Each number is 500 + 25 x the weight over its row's rms, rounded and kept within 0 to 999. Layers, rows and columns count from 0. Numbers have three digits each. The size before them is the row's rms in percent of the matrix's.

# gate: layer 2 MLP gate, 512x192, rms 0.0926, rows 64-130, columns 0-63
# up: layer 2 MLP up, 512x192, rms 0.0896, rows 64-130, columns 0-63
# down: layer 2 MLP down (transposed), 512x192, rms 0.0899, rows 64-129, columns 0-63
gate64 099:491502480518506496511463513540552540495497492509498496448505462482490521468542526499479492477535500519480511513533495476512513512547490478530514529508580504451464507503502518514535494471524513
up64 098:540478495527472510496535507527524497507465520475482492509534514429491479491514547530474490526525535500489467487504528562468540526530504474473534470509493484508536500520528481486521481544522498
down64 103:506490539528484503503501494473484510515459478492458514464447454474524499497516518519507478510483525469469470493502485499439486476472467521474512497514487510533478481495484469522520495539526506
gate65 105:501513549512521434511450502502474496559526503486508494497502509498454523520525521507511510484500529462468504448478529471528487490516529519480531490526515573497465529490502472471502480531458516
up65 100:545445490517503505501475473531507510527485501526490552509497500531536535455463485494495501516522447495531503490460512505461498484485470497516484515490505471532524504487484475516480547474520485
down65 100:536479541497520498507527499513524519541515505515535499507477498510488530522491542496532508511476454506498492541492512523537496538499495477502475512497485450505501498500482489475474493484518528
gate66 097:522531479473453500515507490512468512476501449534464542487489498536476530544524459481520492494490471538538500510517483503516500528451511500523529497503517491504492493510531489495515527503505521
up66 101:517523520509526510489558507508501505485527553481532522490492506478525492499532500499550510528570508497488449483487515507518502475531517466485527489475521557500512508451530490544462550474491520
down66 101:546491518493490476513525460502487507452505509518476482518526468501520529456538498555445553535488483524481467504459467452590455501499456481488481471504488519503510547478469521500501532448498499
gate67 098:534489483528482463483497512452485494514539497511462527431487489504486515518490493537477509526512466507504546496535513472507454505477462484505517488468470467480481464477499499483488531552510487
up67 099:511463512503486520518511503497488504530496508495505481522520504520530526530527513491565461468543492475514507509482494538540481531515497503491495470479507452543458495478526564514507450500453526
down67 100:489467550520511510505510514496517545483443490464516514495503516526475541516520495470473526467516556467471470495535477546521481481501506510465508500468494485521491554470522432535462490529534495
gate68 106:490495486463542502497523518548520501542481491507506487477539506509521485510558477480496479535475527482503509486481432511514509509519478491546483486505499518511483462528506528541460523500493487
up68 109:497531465481513485483508516469546529508535486479459514485513477507485508470505511523503508488503491507493480470467520505492543466468484467552473447530501522482492478492518524516505526470500517
down68 109:511515511496535479484510452534481532568530500483509524469513473535499454534512471475471471511503498496469482495495521458517540505531479449558523492507481491481491530514460514488488517499495543
gate69 105:513533519503520530490503483530488522487479543494480538481507517539531503491476463439465524569500520481491518505502479501485501515530465483544473459471488536504510493514475471530466509511515492
up69 102:475489445501499472518527497466457510511478456498542529524474483518520460511474516467495499489472510467468476554484505535480517545511471540518468501463497508510494544503471494477531529530546478
down69 101:502501504499525489483487494513479500530518492543459483511539503530494467542542508533504509474449451544485458448493478485471495532481502546486484540514512498473519519507472480485513468478480523
gate70 099:495518474490512547465494489471454483487496552512524504433520511434517509457450512512495514506516498515501509524516489502481538528499526473500497463477515482502463541467512512503522498498468452
up70 096:519476506465500503502547506540459493507459499451510495522544510507491482490524494512472545539482515505492530521446518516546495473537465483438508505546473519469502585519493474485527484487491534
down70 096:488496476489497475505547517510528484452487503501480480488492499484464489503517476467512505490516521483491475517529495552476503503465478525488525509531558505507507475498511522480464496505510481
gate71 096:497500484482517522484483501507481525490490498517516466510505507529499472474532546497500517486474485498491538493508505489529539520491510479505515488491510483522425467502513510503494500472496473
up71 096:488477487546471532551494510516496441465509513521519484491506482477504451506506518479523498510480503469454506492553500503507550531521519488499512494487471568498472525511514494529525458491486501
down71 096:494488485539512502518472503516501527502539501530479462463470511504481542520529522482494526526514495549489520476505515518510527502518481515474511508501520475508526527550479466475526526491515475
gate72 103:486482469495533531496467501492543528516497539498459505448463515530466504488466490462487512498474496502539464500485485459493483555482515481491486495478492488517530486508523487494521548498501458
up72 101:484527491543501542546464481491504480512546526496495487473489487541530499510474506508532508505470506551491515479471504500486508477489507469483517445476516462499488437490466492525490501525498485
down72 101:473444475522503487488480498532493523501436470482499501481474475487498450510492493455489480487546510483508495515549483468504492501505522494490519515486484550514492489477510494484503483497511524
gate73 102:492507548471501481480499487496498500504510503545473495499480468538510521491494542516521527490534479520495511535501448484509496457517533522533455468499543511526497499543508509542497495491483500
up73 107:480522520501462508515540512484537493479521492554523481460463495548513506508480513512533504492480460532504526520498520461450491466500498444500482502495491498441462476528505522539540527488477487
down73 105:495541502440504520470484504495478494523528472531540507529459457514478494482515538536460506490501465500477521510513523455518482462493515468439482494520505487458499473488495526522552510537503523
gate74 103:493489499485473458489493478508509479456485493521505487507498500534442507541480509508480511523474520496501502519484496482475506572522456514497467503494501545517522466501456510508491476540551419
up74 102:485498502492504486503463480510556525538498503509538502492535484538521471444473512478496528539494513491492495524526531503506504511502473530494513482484522524551483502531524476535518522508487467
down74 101:549486493518499489491490471494514485466547497500471464516539503520472551539482493506502471518524524468479511480503511491479510513516466552551524488501506517513533505479496483487486528504509501
gate75 103:491491497512523487502512472532499512497507496494486472492484502519484503471495444482500521501489511505460515469509519530508458532492505558512516448536479448500497464522475500513487510504501497
up75 104:487494516497465516549482491521498514505501492522523517498468502499507466428496491496534462478495537467541505503459533486506507503523462491510520500454463512490456543483455484478533528468497481
down75 105:507471485487534511495525536519533520461458471452490511470466511514469529561509496522516545443522508532515436517484517503469520502500519490462505530506484505520508536512514464493507493525452579
gate76 096:522481488524536504494527508466481532519519518504495510453494487472510452487461504449501509522475532479533467494490551495500524494503501488490514484471471513486518480490501485503510489518444463
up76 097:471470513492523488487488524496524521491503494581521503486497490507511512549474511496478528521456536484500484497503526488488548486512478505536462538505467480485504501497533530471517503507500499
down76 096:457478464516531493506489471509452486545493507515499503502492465467517501479499577465494523473458488511458453479512511497491488545506551488474485491496481506478485499488519465538513507505483478
gate77 102:494494516540482505520498516517493475523470515484494529508493542486512554542493471509488496519509516474488559520474490489467488519471492462484445523537532466525509525495484458486521550570529512
up77 100:472549541501509518499495452499473497476523510491469483552497463459534513461497475471475488452497542463469504484471513494531519497483525513504493529506535503498530503486483469484491487522512531
down77 102:557466495495543482490471519488496515463486502507507522510478464499533497483520502528508462527464493482476496509477513540526485508498470478474484507478495497477512473506502494541479489477490531
gate78 093:519491513475491479528447457507446513506482506502470474480473526513529543480477468510520488522510497499510466508518497465519516487486493489519531489481533461535481526510508484486539499496508502
up78 096:496482573512519445461530482482495514550518536517536541483516480473532529525503507510484498482457513479507517490480531491481511518489466455451489537505515528496505492496511501473489496489486547
down78 095:483517512489538491499522484498492455482514518506512518476538466489506473482495515497462449499482520493482497519533482512503488472484496501456494531480528495506508489468506499466489499472515518
gate79 099:477514493504527503522497506517508501473494475439506467530508470494514484498561455455552561522551464461494482506505527484518481512509525524541519491479516523457513520474543463483470549511515500
up79 100:503513505528575488467500496515484519508502529501508496463485483535476514509525515487491478470473522507470525519459481548465495474470518503492490474456541456494484499466452477563561500480527525
down79 102:532524491491531490511516490520510513481490462520440510513495501497508494508492478553480490495518546501502531471514516503539572511455545479542470467475511475500479496544495502522496500448543507
gate80 102:499520489458524486487494522503489487483539506489490500483476537495528517472502496496518505485480507531502474443486430464509527523509524532469479499524488532517519488528511481547527533519467508
up80 101:522505478473451510551486511531489500471532548475510546508507519492501513496538467492499504526534508503506502522437492502494486458486493519503510523521507497472515528488525520472529526462520487
down80 101:508553461489481491519499479511466489483490478525513497501502527530489446511478514520510526541496458547519521496453479519493519506510500565499507512538505511511549517509488516471523508450469490
gate81 106:488486477474545465485504492524492517480538514516496472514499507505464485522537471485478483504498516496481547472496470564515478454528552478487544510482462473517518490492490513524502482519492534
up81 113:483487533465514472557498513482497464501499508502508520504470482495494565508537523507536493518457538499455487500476494525500499509466467560499512506503507509509504503522526484499504531465524476
down81 106:497469476505515486550514500498483483484524509499506512486519485482484491487488502492518584487517484548466472481464518499486492518532466508525499499495519555522502475523501478500452533497478522
gate82 097:497505503462526424499512448513539502530490506468477462469518525522529517457523507528498528491511473527508469441523504460481515503465554510491512450554521501485494465493500505528503530501487483
up82 099:490483452482459473513513449500508447525471513491541514486493537461519499500482503542495463523498488491500505532475519472463520446512480516461498515538527539518510474497495527493487529549503496
down82 099:526513537542531482483442520489495501504478506510493498468525467521527499514519541500512478514544501528483523481524542530526538473490573509490573477482520520513471488525475521559450510507485500
gate83 095:503471518503465514518511482526527516511472516479479481477537470511484520510513520498510515527500522507519520453499515509455563540497536477511461540462489515549531527544512494512479495511507476
up83 097:481544497459465510473527502517499499476525492490556472471495472521533473466529536537503507521542476509508519534498508511507522466496449497506510517454524497470486483541490567466471484476479505
down83 097:450530492480528475511470508504503482472541524501579534472509517490522499461496499498510497469507472443479497506515516515544541485490416480450528498495462489475487506514485521504504493523483505
gate84 096:508468508503496539505513477511478490489461523520500484481508506480507476482460543498534457524502488483501497550470469516534506470473537498507497511482499493491486525505480504477509504483518485
up84 094:512486491538515482488505478471515508514510449534521505493496563527533515503527479556500534497563490503493507542511492476501483480512528472526490486521501474499520496462502487514495509474502521
down84 094:519524513500498507518462474484524504489482502497500459458496468452483504491490479511458430522461451459512523534489520496513490517453530515475498524536486529456516470493480520523495483536526536
gate85 106:523492496476504493477482480502548516476534531497509543482527511501488531509528467459489500521529519525540501540491544522475495501536506476501536484429534492501507507498500469502505503518508501
up85 105:478476445459499476488491532544509501493512549482539495532522505551478519475562464502449478479531514494492450515483546490505501472507494479472524502490453562484475472529535480505493463474514495
down85 104:494504508483550474492475541487536497477486523464503483485513518532556550507499534492526450494528498578513456502501504532521439475492481523520529485524554530521516519523538523495529539503494500
gate86 104:534509498495473470482510506492546502518496496505482490421514517528531512532475492481507542489480528503520468524508429544514504504509511518517490568533528521507496519506530513495492523554511506
up86 110:477512506492532545509512534520466490503476550514502514503493520477465494479452507524515469442530544497492541512490505464513463490507499482514498522443505484536506506465472504500490500489469513
down86 105:515554543463526541522527526511472486502499509503476486477477501511490488482483488529522472524499448520487498509545500486514492472468495466496498479467512499528467488490475494513514502464500513
gate87 086:453525480484505486491496498496486506461482491461471477503467531513488482512518478513497508526525509524532502448528477493540531507485510515555498490497492463562456529488528484527475483512494510
up87 088:529523464459484482513495511505485533462483493509526461504480488440551487518446494549477503500486517504487536485499505483542482504503513481506495541517469499517468516517530488482512523542541523
down87 097:490479508475490495470483508482509513506515491474491493494470493480510518505495519513485427531541493558488553532503526522519481481474496423510551554490501491511504516513508503540490487540488503
gate88 104:485487523507551528484488456549522505524533478522461470489481486505506502437529505486511521484522518502504523532453513495532450462500529520527524489537498478484461520487497521511514524517474474
up88 104:465519518538503509496508475528465513481516519488461510481479470509498465527452523431499464517521499493494480468495509436540459489507485494523523552494469529510495525466535500468496525505464514
down88 103:550502480523491509540491513426512437465535502465505493504468461442506490479522478498518495522524549500527497513499547530471507487539497476524495475492497502487494480510505506502476494503470507
gate89 097:508483514473478515490473492473502513494512509507501474524564507543525551514517517476473518489491510543520501464443525529455523525488482502468501470529523513468549485470501472515469477500474513
up89 096:514533491472521482504534517477504522535508497507484437497524440458489497480509494537510499497496463492476459506534502493485481476471489477537535499500494539541517528512491490547522545555491522
down89 103:496513520490481481492566456493487497492547446497535478499505501522500547506507537542479508475517419436518519475464498520496474498537451513516495495477492523542522536485509485486533505507510473
gate90 101:486478507475496508452517520509472500514490537473519493468450493486546510476533462518488513521501465504535490483455471509514492461487476499503499497472514522502465515475516522496511497520497499
up90 101:486504498499527483484509530495540534489484466506489511496481483540518507503550484471506514492469485473477502512488519522502429507533460509468488538490430514491457461487518505486491521544456510
down90 100:488480527490501502477531509486479475495474521487528484532472470520456458522474457473479482504470574536491458499504475526503459516494454487538501529538497506522499493483546498512474539479483522
gate91 105:468555479464503458463508505494492514478535555491476498501474517476496500452526518508478540532503518491490483549527510498540479515509513519499505511524505511455489496486482515512555515540541504
up91 107:499494492499516511482467521510472530483463533477520489481479558521490478448522475473492480502524504468537490543518490531524499516517543490479504443483515534494516530492513482519519446512547510
down91 103:486568474443508503482520556500484522483510484523498544550499517534520495515523536507517471483493505530531487523511512483540478486507520517511476474480498484481487519501532485525542501511509517
gate92 101:507508474474505474537533464463503546507545487498544501514484537529501560558529490490520527495526529478487526511532529494517473517483516480487510452522499509518445474534452521472496473561500539
up92 101:497481511515494534501441501512483461508508509469502501486444500528533516490547523527488508510486489494500485509484528499507526520512444518521502508534506497441462511518494560483547513535547503
down92 099:476472529466510506507481472504538496476540496447498510528453549512508526479520492479507566508498569548483464469484505508475495529540446499480553496518517521465512509520503480500482503512539513
gate93 101:459460526459527513503509487540554545466483510505457528467498466489478498464454485509487518500510517512496526478473498465518464463535519510486543470503487494520510490492500506496510510517486473
up93 102:487518478493513485511530541441517490524558496535492520526521475476529492537511504462519472473447506490520519481499525507479519475489480461546510495499542481522474525506508513480496532515486513
down93 101:478505512503452522526527440458517487483495489511525501503496491465537513486514497507498515479507488454531516486561458501466525494451538505482541527507520535520471479480503511488456506486532473
gate94 089:526496485485475510514543495504539463497497509497519537468494534513500485499478502515522508496526487504475493486429506523546472481519540519522476507481528479501502467500529513512480565486493512
up94 091:535471541529471511537506522488528478509473500475553526487510503492532501481457496531511485502498538523531497487451486511543503526515526523469503508545472476496509503438488479530487468520476504
down94 094:496491482448494466492493505492538516430451486507491496486512518514474498509499459495526471496542485541489534500443482528536549471482466506514515478523512509508503521497569480514436493496521534
gate95 096:463510529455534495535485488497494483518473478499522475463469525505461489498482471525473546469538496459509447470503474474520517464548531518505542492516502543548473493520534514518488485506500498
up95 099:491524508497460469523510520520469503481496513519490514463501493529471542500504468509492457479457483533492502509501482492512524449513501528525501543486480505491482544490503518482496461473488527
down95 099:485498532520512514534473549509504454485465497495530497500489553522502474502520511473479455512529508494502502485479511475509468460555511506494518532466495519535505498493510485536509515505478505
gate96 099:519548531488518513502455424523528501460535517457531489462530499526444502507503506475465509473467478501510524481495461495491471495517485514490522532519495519514479513521523528493534522550480510
up96 102:505532484466509525484499518465506507507480515506468508514474487532482495494471477488545494512543523495563495476511546515501532519506548520486503463485471505485543476446499489523504482472513556
down96 099:478510503486510502505503481474543537494456516485471467526486469542513496495505496503438518493501488462522499500475518463486463448490488491523483532519504508538493482511528484452474484516490486
gate97 100:539480505543486530489502496521494509495483512493514488468523477536511469435528489475489522491501474475521499499513512530498479540463509483508492495493463537522485516495520506518519519538476498
up97 098:543462521525537471512484497509511484482492506525485519464533493527492489482522534460508494503521487473497534544477515493543487513522495555513492518494453484462420478473508487497491469498459547
down97 101:458478475487538496497531537506544514537473502468529467476486515523502481475515506478529475498478525472528494527434488501539497502523474507485564488497486493519489493504492491542528538533531533
gate98 095:522494508471500517519509517521498489492510489491535510489526505500495448506477525512478525476501463499501488493530494529508525486508534518463478456518496504528510450517451527529523531556459527
up98 094:547539488507451536517490528487546535531526471499488506502502503487485499531505455481539488493419476551459448453507511495518462511502490470505532483527489463500467512493488485483511448497484485
down98 096:504483465502503509502525520442535503481524502521459495473472495490490482526493479467522556485495477471508506513530522501475479495475491481536508464503487526506483494515485482479476477452536492
gate99 098:516493482540504504481489484508520473499468492528477531505493545515434504492487511470480521523474511457566510488539509481491519519460499486449487501491543532562478489506481486472514517548510528
up99 098:493507514490535473518487511541498478521523475487502491529505524524468462470497450469496495520475492455507531477478498457501524538492495538473548474504481554479487466517478488497513541510531486
down99 098:488542489525477477539491499517503496566452504490474461498496523509517478435546465473477502506547484525480523505524523532523531493516530490503491490488514537492486482465503492471496477523514560
gate100 103:488521505473517491457509506463499445475465486528490498485517518489449503480510539539477513445526543464485470491503510480537534506504505499509527493506499518484469492528502550497507479527546527
up100 099:521518473484475479561519522462474487489494489469497511549527472497499510519513499512506481470458529503503487505488535444507524478520449499502564509482491489502497521503490472485501508512511486
down100 100:487507471500504517503485510462511428413469541494488473519480513504520499505506508519478456507467544468452503522488496491485490527473484515518518504492489512490437463494477520526482506504516445
gate101 096:513485504452509480470494503443465479471502486464494461537486483492484500494485523499478510530493517494493521454476497467518504494507498463553472503501507518517484511475502462523526531528510462
up101 095:493521524470506468517491535521495519537440480466511533467535520498501505478480488513510505514482482546531487519466470494547544498526502441487535473502553481529508555473490464502484537497469510
down101 097:492496504490477467524513498471531498527504517503539521492496494477508500480524500493477492545513517556492507490515509495526483505525449478487464449498479525481487467508516514524538550482509505
gate102 104:515486512478535530509491484452473525516500485524479517501493553501480498479466503456498522484518481505510492532488539519509481488495515459480472484471500518523500525547449462503495520491522435
up102 105:532490521466502465468462542459499537514532543542518454530477521515508527466502518506481482516485536493484508521514510480500500556477477505490479479490470551519486453474491507473491488524532537
down102 102:499448481507479484495513529541478504479488529491489457469493494518522464496519542493502554502506462528509505477515505528521499459541548461523494481482501479528465494451526486531501540464495512
gate103 097:512492476484507540530501498455501489505514538465502493521481515455488466510507496477483496531507479523462484540524528460463558483523482538449509521520502505503516498484525460484492504512518481
up103 100:486458505479497560487491505472465500532498512519538473462480506480498500471548523461530480494477494511484468538509474539429511480481535481490485482506469540515515514484513513508547540467478489
down103 100:475501475548493512509501512536506448494509519517445502510495479488530531523503540497503477502512516489493471499536481511510526535479531499536438474535461479531467531456509539486440495491536504
gate104 107:502502495476527495477544530473494479469495474484491530522527494542485522524499488529491500498526503501532506512526507503501505512483494479494519518495514502495479572483539486513552530480552512
up104 108:493475526479499490488494504473511478557537496546515476519505476504490497548465475505528447475512503531486511506478521487571492479508507512480508497525519518472552510499477527503546452482533468
down104 106:526480486478480475505497524483475464504476499513472485463486524479528520505496503481521505552501495513501495500464506471462482528512471500467500527515521507512491505421462526502496487504527506
gate105 101:499452503515469494444520502521518511500515513499508509485502515547514494522479445494492525492458492472485500404502491507527533464523523477493520528496510535540481495493443482489540499545501514
up105 100:468495496496510512475485516505502507515475534452475526515462506512512496490477531527501510435468501481495504500455500484479499503468513575522502481518548535523492516480478460488530519521509504
down105 100:532489485526508509489489481526488513502546541493491506536505530518461482510429519498482529494466496530477508466507464525489547478490550480470500525492504518545492533473471502487506474502560541
gate106 104:462539500456512528546452425521486495517494496469495497462504479492520521467484476494521491486498491494534495510505495516563516449492468470471541472538559474538454488506486501503497531463527464
up106 099:506467511486460534523504526474447460504473503471518500480527543489530465495489550544512516486515462547541494492534514498499518526497452427466494510561509502511519487496494508494494500509481496
down106 098:509508548521510499513497471472489529503468516558475508499481504520513495545500475529481492499468495564503501500465471510460530517519494492494504508544520546499506478468476496508493480569508532
gate107 100:505480518475505530515502513495483505520485540456471509506485518528515515486505501470481533521508484498534502535535452443442529495547471491485501531498496525511487520504520504490525493504460496
up107 095:467479518482514494522553472499518476474479516522522485502472487534453492520519481452490483502500459524435486525506528535452471443485557480510534560485523449502507466468530487500517490501522536
down107 099:471507523467530557474521526527476488440492486498496496477488514481524491523446480488505460513528482545510500525518498489543527464525501474545570523510488505485468498508549495513469481511519494
gate108 101:523448518456467530549488482520462463484545499455499491490531535458505499508483507495532509475498518508500516474499457521529544516509520491503543544491509493510507481472523487498516533478494492
up108 100:494515504523492514496503505513510492499508513470542504464488517507508497496501483480485481477537499540484505502460503531515493505491495534430479492491487567492515492503536514507490518478494500
down108 100:459520488505529492568461499544493487445495482521509478463506524477515510483495474499550510496488435502471489509489465530509487493498506531489504433551514462530495511477459510473476514472478506
gate109 105:550510493438514474484490485536508518501475520538432489536550487513430520505526512491454536495494568507519515497534475513501532462525512510470518507506493500470504482519508490512480494471492509
up109 104:491454498546439493500468483466498495531469526524500526527462535572484474531502506453556480470530474497446490526480511514482516509525512489479518461492471487475521496504493474514535480537537499
down109 101:479552555477498489486480527480498489483486486511519539511553484534470498525514479461548512513504519524521491483471544483457447523521481473518545503468554495479526509465511502466517507507494452
gate110 089:504495470458503541471515497442489488500477490518500480528555476539452489516491506488498513489528539500518502488479518503512468524547508442523500503524495496541507487467504504542505489495504506
up110 092:488478516534478505494499528480499508533489518499529502486520482442478460518546508487520503566547535502465505473460505476479509451453516466485471531486525518491499484499532502538502506529505459
down110 092:564511563492482497528521471460494513519514503489484516518469514494459480502476492552476529528505485533517478537451572510531505507482493470482517482480509501498524483472464495509493504522483505
gate111 103:464508509536517499512469500539539477490499505511495479471507511487487490527499512529498498494481519542491483537493519514494508528490482478506519501511496515481523485477470486515529479501506521
up111 105:492522478494453482449501457473502542504485508498485503529538524493485530481462491485508496484539464467513496535495507516493462513524528472467515430448516539504457491531502529493476492505474516
down111 102:553573515459493499529528439477512494500522520473512522493498508484519524424514502496475544510468514474512517481497501513512500492465502515518468481483476476539500501534533504532506527503508522
gate112 082:454538518491504537501501509504512469515476521503440536505488527495520535481516500566520556497544517484529474540475476479499520503547530498472468464496538517501547527472443473531478520538534496
up112 075:489477530523499504500505477469498534471517515484534464464528516522491484521516494517471481512486471473474533523482476510486467498488525534500506527486477504471469467532516521469525529524498492
down112 084:466486493544530530471481468489485487510524459511492489497470508473519514488468525532454498473509453457503524479534472477524507482471508524496529498570522507527506530530457468385443489527517509
gate113 099:461492500509487557443503421522486531517481512474476469499517508485512489496526496517504463498532504464546511509520443476485510473475533494502506484506525531549493502488511467508445516450531516
up113 094:541467469530458499509515518525495500548461470508507466513514486491494477541548506550503488508481513512490540531476509512509517515520546500481453495526508535476526501470506527518490500495484518
down113 093:484523463474524528539517460473495510488490506494458493528504496495479484492458520461483457487518443558490487493518509476513523519513524451462527500488476487503495511511532560479572507486495493
gate114 099:471489489499520502509534449479497522486457523525525511538467474543480489533548506434471542510513497478467484510526501496505473492487523466512492486503509508492463506512489481521534445471521520
up114 100:545491532468535498525504452509505519519513480507527464513546444501453511495491518508513494503492490446542514489551516470494515499494495473508526499515473486486510473518484498513498514522496504
down114 100:516534522508489458522552525548525479517554485517469483473527525527515487445499478487503493492481472546520506527499550491522506506491507524536468530478450472517484511478544496488488496523465508
gate115 097:505518480492544495517499502474476514501492520478512508488474524542469439512429524486494511513497504528504552494480495465466512457522484491500469473504495474517512492538473472552482448503504497
up115 099:498520458548471481500462503443469537523503482545483462498491494514523516515488458486521474495509491501521546526492520484502495590565489490508531525439538523494580514489493459506467485483508475
down115 099:540476491547489529505527466490560559540496476514484459502520487512489533500552489466467516466485517480481484497491510490461505508529427481499497504482443523548498535488482502488477484496497533
gate116 104:539512527482542485426529484506490526509506503486514485492510479536502507466533498502493510495498502497496469514504516530520512498521532498513493506510483502524502487457484458454518518528502490
up116 104:478504516489501490503491485511485515507535503527482555504490485522448498502465495531480543516477488463534553514495510486458498503492478486503524478479524494470501511525456493491466551500442524
down116 101:502499481470493494428532484498480509524469464534510515479496530510520513472481498464521508520506527479461491516454510546518519503487500503487487497499513486498498514465528513502480505476493487
gate117 103:452511473543469534494472494497484498470472517471519512497497459525490434475535498469458516473514472491486486504503512509500492473466512511499529474544496503494479539452480468475506526527518464
up117 095:433471492493491489509534569513517537521504482521484544511493487472474515511465453518446492464496494528514488527474497505484523496522515500516452474531529491502515451501487522505507505483552518
down117 097:511505457515459521520473530559515525478481486467538526477488515471502509521474530479453519523488500446490508548505508465491499489511499539534458507515505539520458476498525510473489528499509489
gate118 096:521496536491515508458498484527524535452476525490496487506475524477515527487517488522485531525528498502540542484478479478506534461513535511544497493484493502559535486526523470491502555551518477
up118 100:505521516523509503479546490512505450492472516493508519516427539500471496518530518524466509551548515491474526516483480486513515497522510530536462493500517498542476548488458516467484477495533460
down118 100:518489535496470481523511539478533482452454466510541489488505520494516486478498521532508442482517508566512520446496514472505522536503471520507502544555504537477487497484474495446475523469481498
gate119 099:485473523471455514455508487512501550493488511514441491467532484495454503535481503503490496556486480513553479499449486466469509459523481515460511490515520519498507448510504521463482499478527493
up119 103:481475541553495484512550542518484541525518508485541507503436515484461470551492519489495524447526520472477544478557431528558516469501478533506526522493498518516509492529519486443507495491483508
down119 104:512484501472481526485468513501489564515561486469542465516505497524486474474519572535527477508528541516493476491486565543529490493560529510470491490479499510491513513482495504487490507480508499
gate120 097:503482500534517508512521493503515504503493505483538511504524466508510536472529563533506464457514520514515478499491568518500490495484498464516512509520518541487495485502541504507485509531468525
up120 097:483463500500486522524495496478505453478468496531500514494479506535541482532504514484502507481466490528443498530505504575513459530531529497499472561506452502502561525473469531469517510480517491
down120 101:475518495491485502501496499483495436521518519486482495485515508509531488511491504505520544518455558533476491487470494507513531525520522513519507533493500486498512456521542492462540498479533498
gate121 097:523500485515465522500535503499511479504538515487530491493511509403556528509490502492485457490488457476511522499504518489464467488504525468504486526526552537524511536506559477475530543488489516
up121 094:454519486511500465518527503485505495487502481478521521510463502477483504543517496532451549493499537483532499534509498466522488533524487528514471523474519508493508496532493541459487477445519491
down121 102:454489536488518457507538481480517469518489512494497498491509477507472466481504481492497603494508506509503474490489499474517516496508495508527524561421497468509507506498527489520507506521523476
gate122 096:470523454501502503544498519462465492519510507491441499455503479497522460498492556464525492516504521505431524504475481524532508532518487477498462522527506503512472511509480465526509508489511490
up122 098:475529501477475522476492495474506489489484491506508489504549498501532556430526541502515510467517511468487493528527539487499510489506480486539502505495509485501484472509445515518489525513520440
down122 098:515528460514486487498504528505537477451469507500481521514490468459490525456528522465520449514463540511458516483498480505523457505522500493555524548506508489482502509522499487459527508517523469
gate123 104:522506511468490521511467472512497492511472485477532511462473485494546488491502445472512531494519515499529517516517496493518527483521517474490504492531488496475522510472495502500512510489494516
up123 108:488536515498512484480513502538516522534492523516526489491500512520498489541484501466523529478473502517463504515532487516513491514515514548494514479469458513539535541515465471462478517514552506
down123 104:521522507508539524532531546523467527520483474526490466460474509466465524511472516486512488527507479477496475516462484517496514471535434510502528490550496489483523470518515517493482469550502482
gate124 098:483475493477519499515502533504486487508463529513471535494553541489499531479555492548456461527483528478490456497479529472533508488502511519480465490503491485517537543483499494465506520481535489
up124 098:527502474467508496478515521492499498545530465472493475474473505498499498518522541499484482489473531520501492462412484449503455442501515485483500516519465532474530533455533508493506469464523566
down124 102:482492524471487511480497460469477532548518460515514512520503529509515483513509531533494430506486509509504462500506512472490516493488493466485507493481489482484494503458493542443466490455497522
gate125 103:509476479501500561527512474500507481541470546511473514470489531523484507497527481502539482494496529454554482527533505483479472501517499454514480526524519473551486520505466502506566512519477488
up125 099:533498497474496508515496491481498480502470494460496499477523538462502474480523458537469510519516494512480483526458524477523533472525506527412486532515495486469477499471494461515484503472565531
down125 099:495477438543494435534477461466487545490500502509498465512508481525540510500508515506508465496512449484469473489508486480523467487468477444458532504522507525491489506466452478454523486501505509
gate126 100:498412532482536479513501514525502471517485533476541481465502515494534539478491511523525507543507498511510487454483499539526489488471534465520528482506526494482486499511478463494505551562513530
up126 100:512495497530498466494511552501521500478486487503488463513484531529508482511539481522487462502471482461431514502504474544498444524540495547490483525507474485484488459458537517541456493475470532
down126 096:487466481489508529537510478493498470451513487508503490485510495449483441523490470484507470501472517405469473500479489499566514507473477492475547493517477505533481515493527486517481506467484510
gate127 098:532518488492551470499517532486489509538504485472497524474486531491466506509475537509481502504494477502494509459498525495496540539457499526508458519430503526471494487494511545492510547511520470
up127 099:466479430489477492503465510505485483474514474499487475501491466483506467508514466495487456482485505512507509555489502503491490462509521482466500488506462501470477494562476521462479495469495494
down127 100:496494522523511533499554527519494502512484533515501462485520526549497499548530505495519516445498474485504509505478524514503460484524528475493454493530463487534501512467540461529533484491467474
gate128 102:517427512541475503466516518473514468522487511486510491557454525474493504487539508478469463491522516526482493529472551519512488486481505501543492493507517555552520517485510525494519499533510490
up128 103:550518501501485503500497467525548495496501495526488482506557480515519477467504477502503522523502471444526488431522483539508474510471522506446532504506516482449500451486493504470504502479498502
down128 102:496526507478521503535493534497510479521487502486542510504481504483512391478443473528506458522493469429538569487536502493512524475504486494472487469450468548474477501531507487505529486500523527
gate129 100:473490468495467492497461503482529529509497545484486482489470491503506511514513505546502484508499488498519517479448527494485528491478505548526552532500504483506469473485523464494488483531503505
up129 099:536488550445527433454466477466485498533510482476491535495451457501492512527499473478501474541523477524486458483504563458474509497500513518513498482467519539520494480494502486539496537531539490
down129 097:491511509496484492522538457501484483551486517500499536504541479476504531532475500474467479443518504516525482464453487519509500469489532512500479523530512527541454460478453491517525504544487526
gate130 099:506545547509559481486519486472512522471492518495507541487494490466539507490492483507494493482508494452489471489451499540486519518452461468511530513503538456544475523493475523485491491519492512
up130 095:502518500534521526517503483461505486498506519464525555497463461448531518475485509503441491557535494466496477489526532496448475532523494505541492535519464500516496517536507473499515533530511507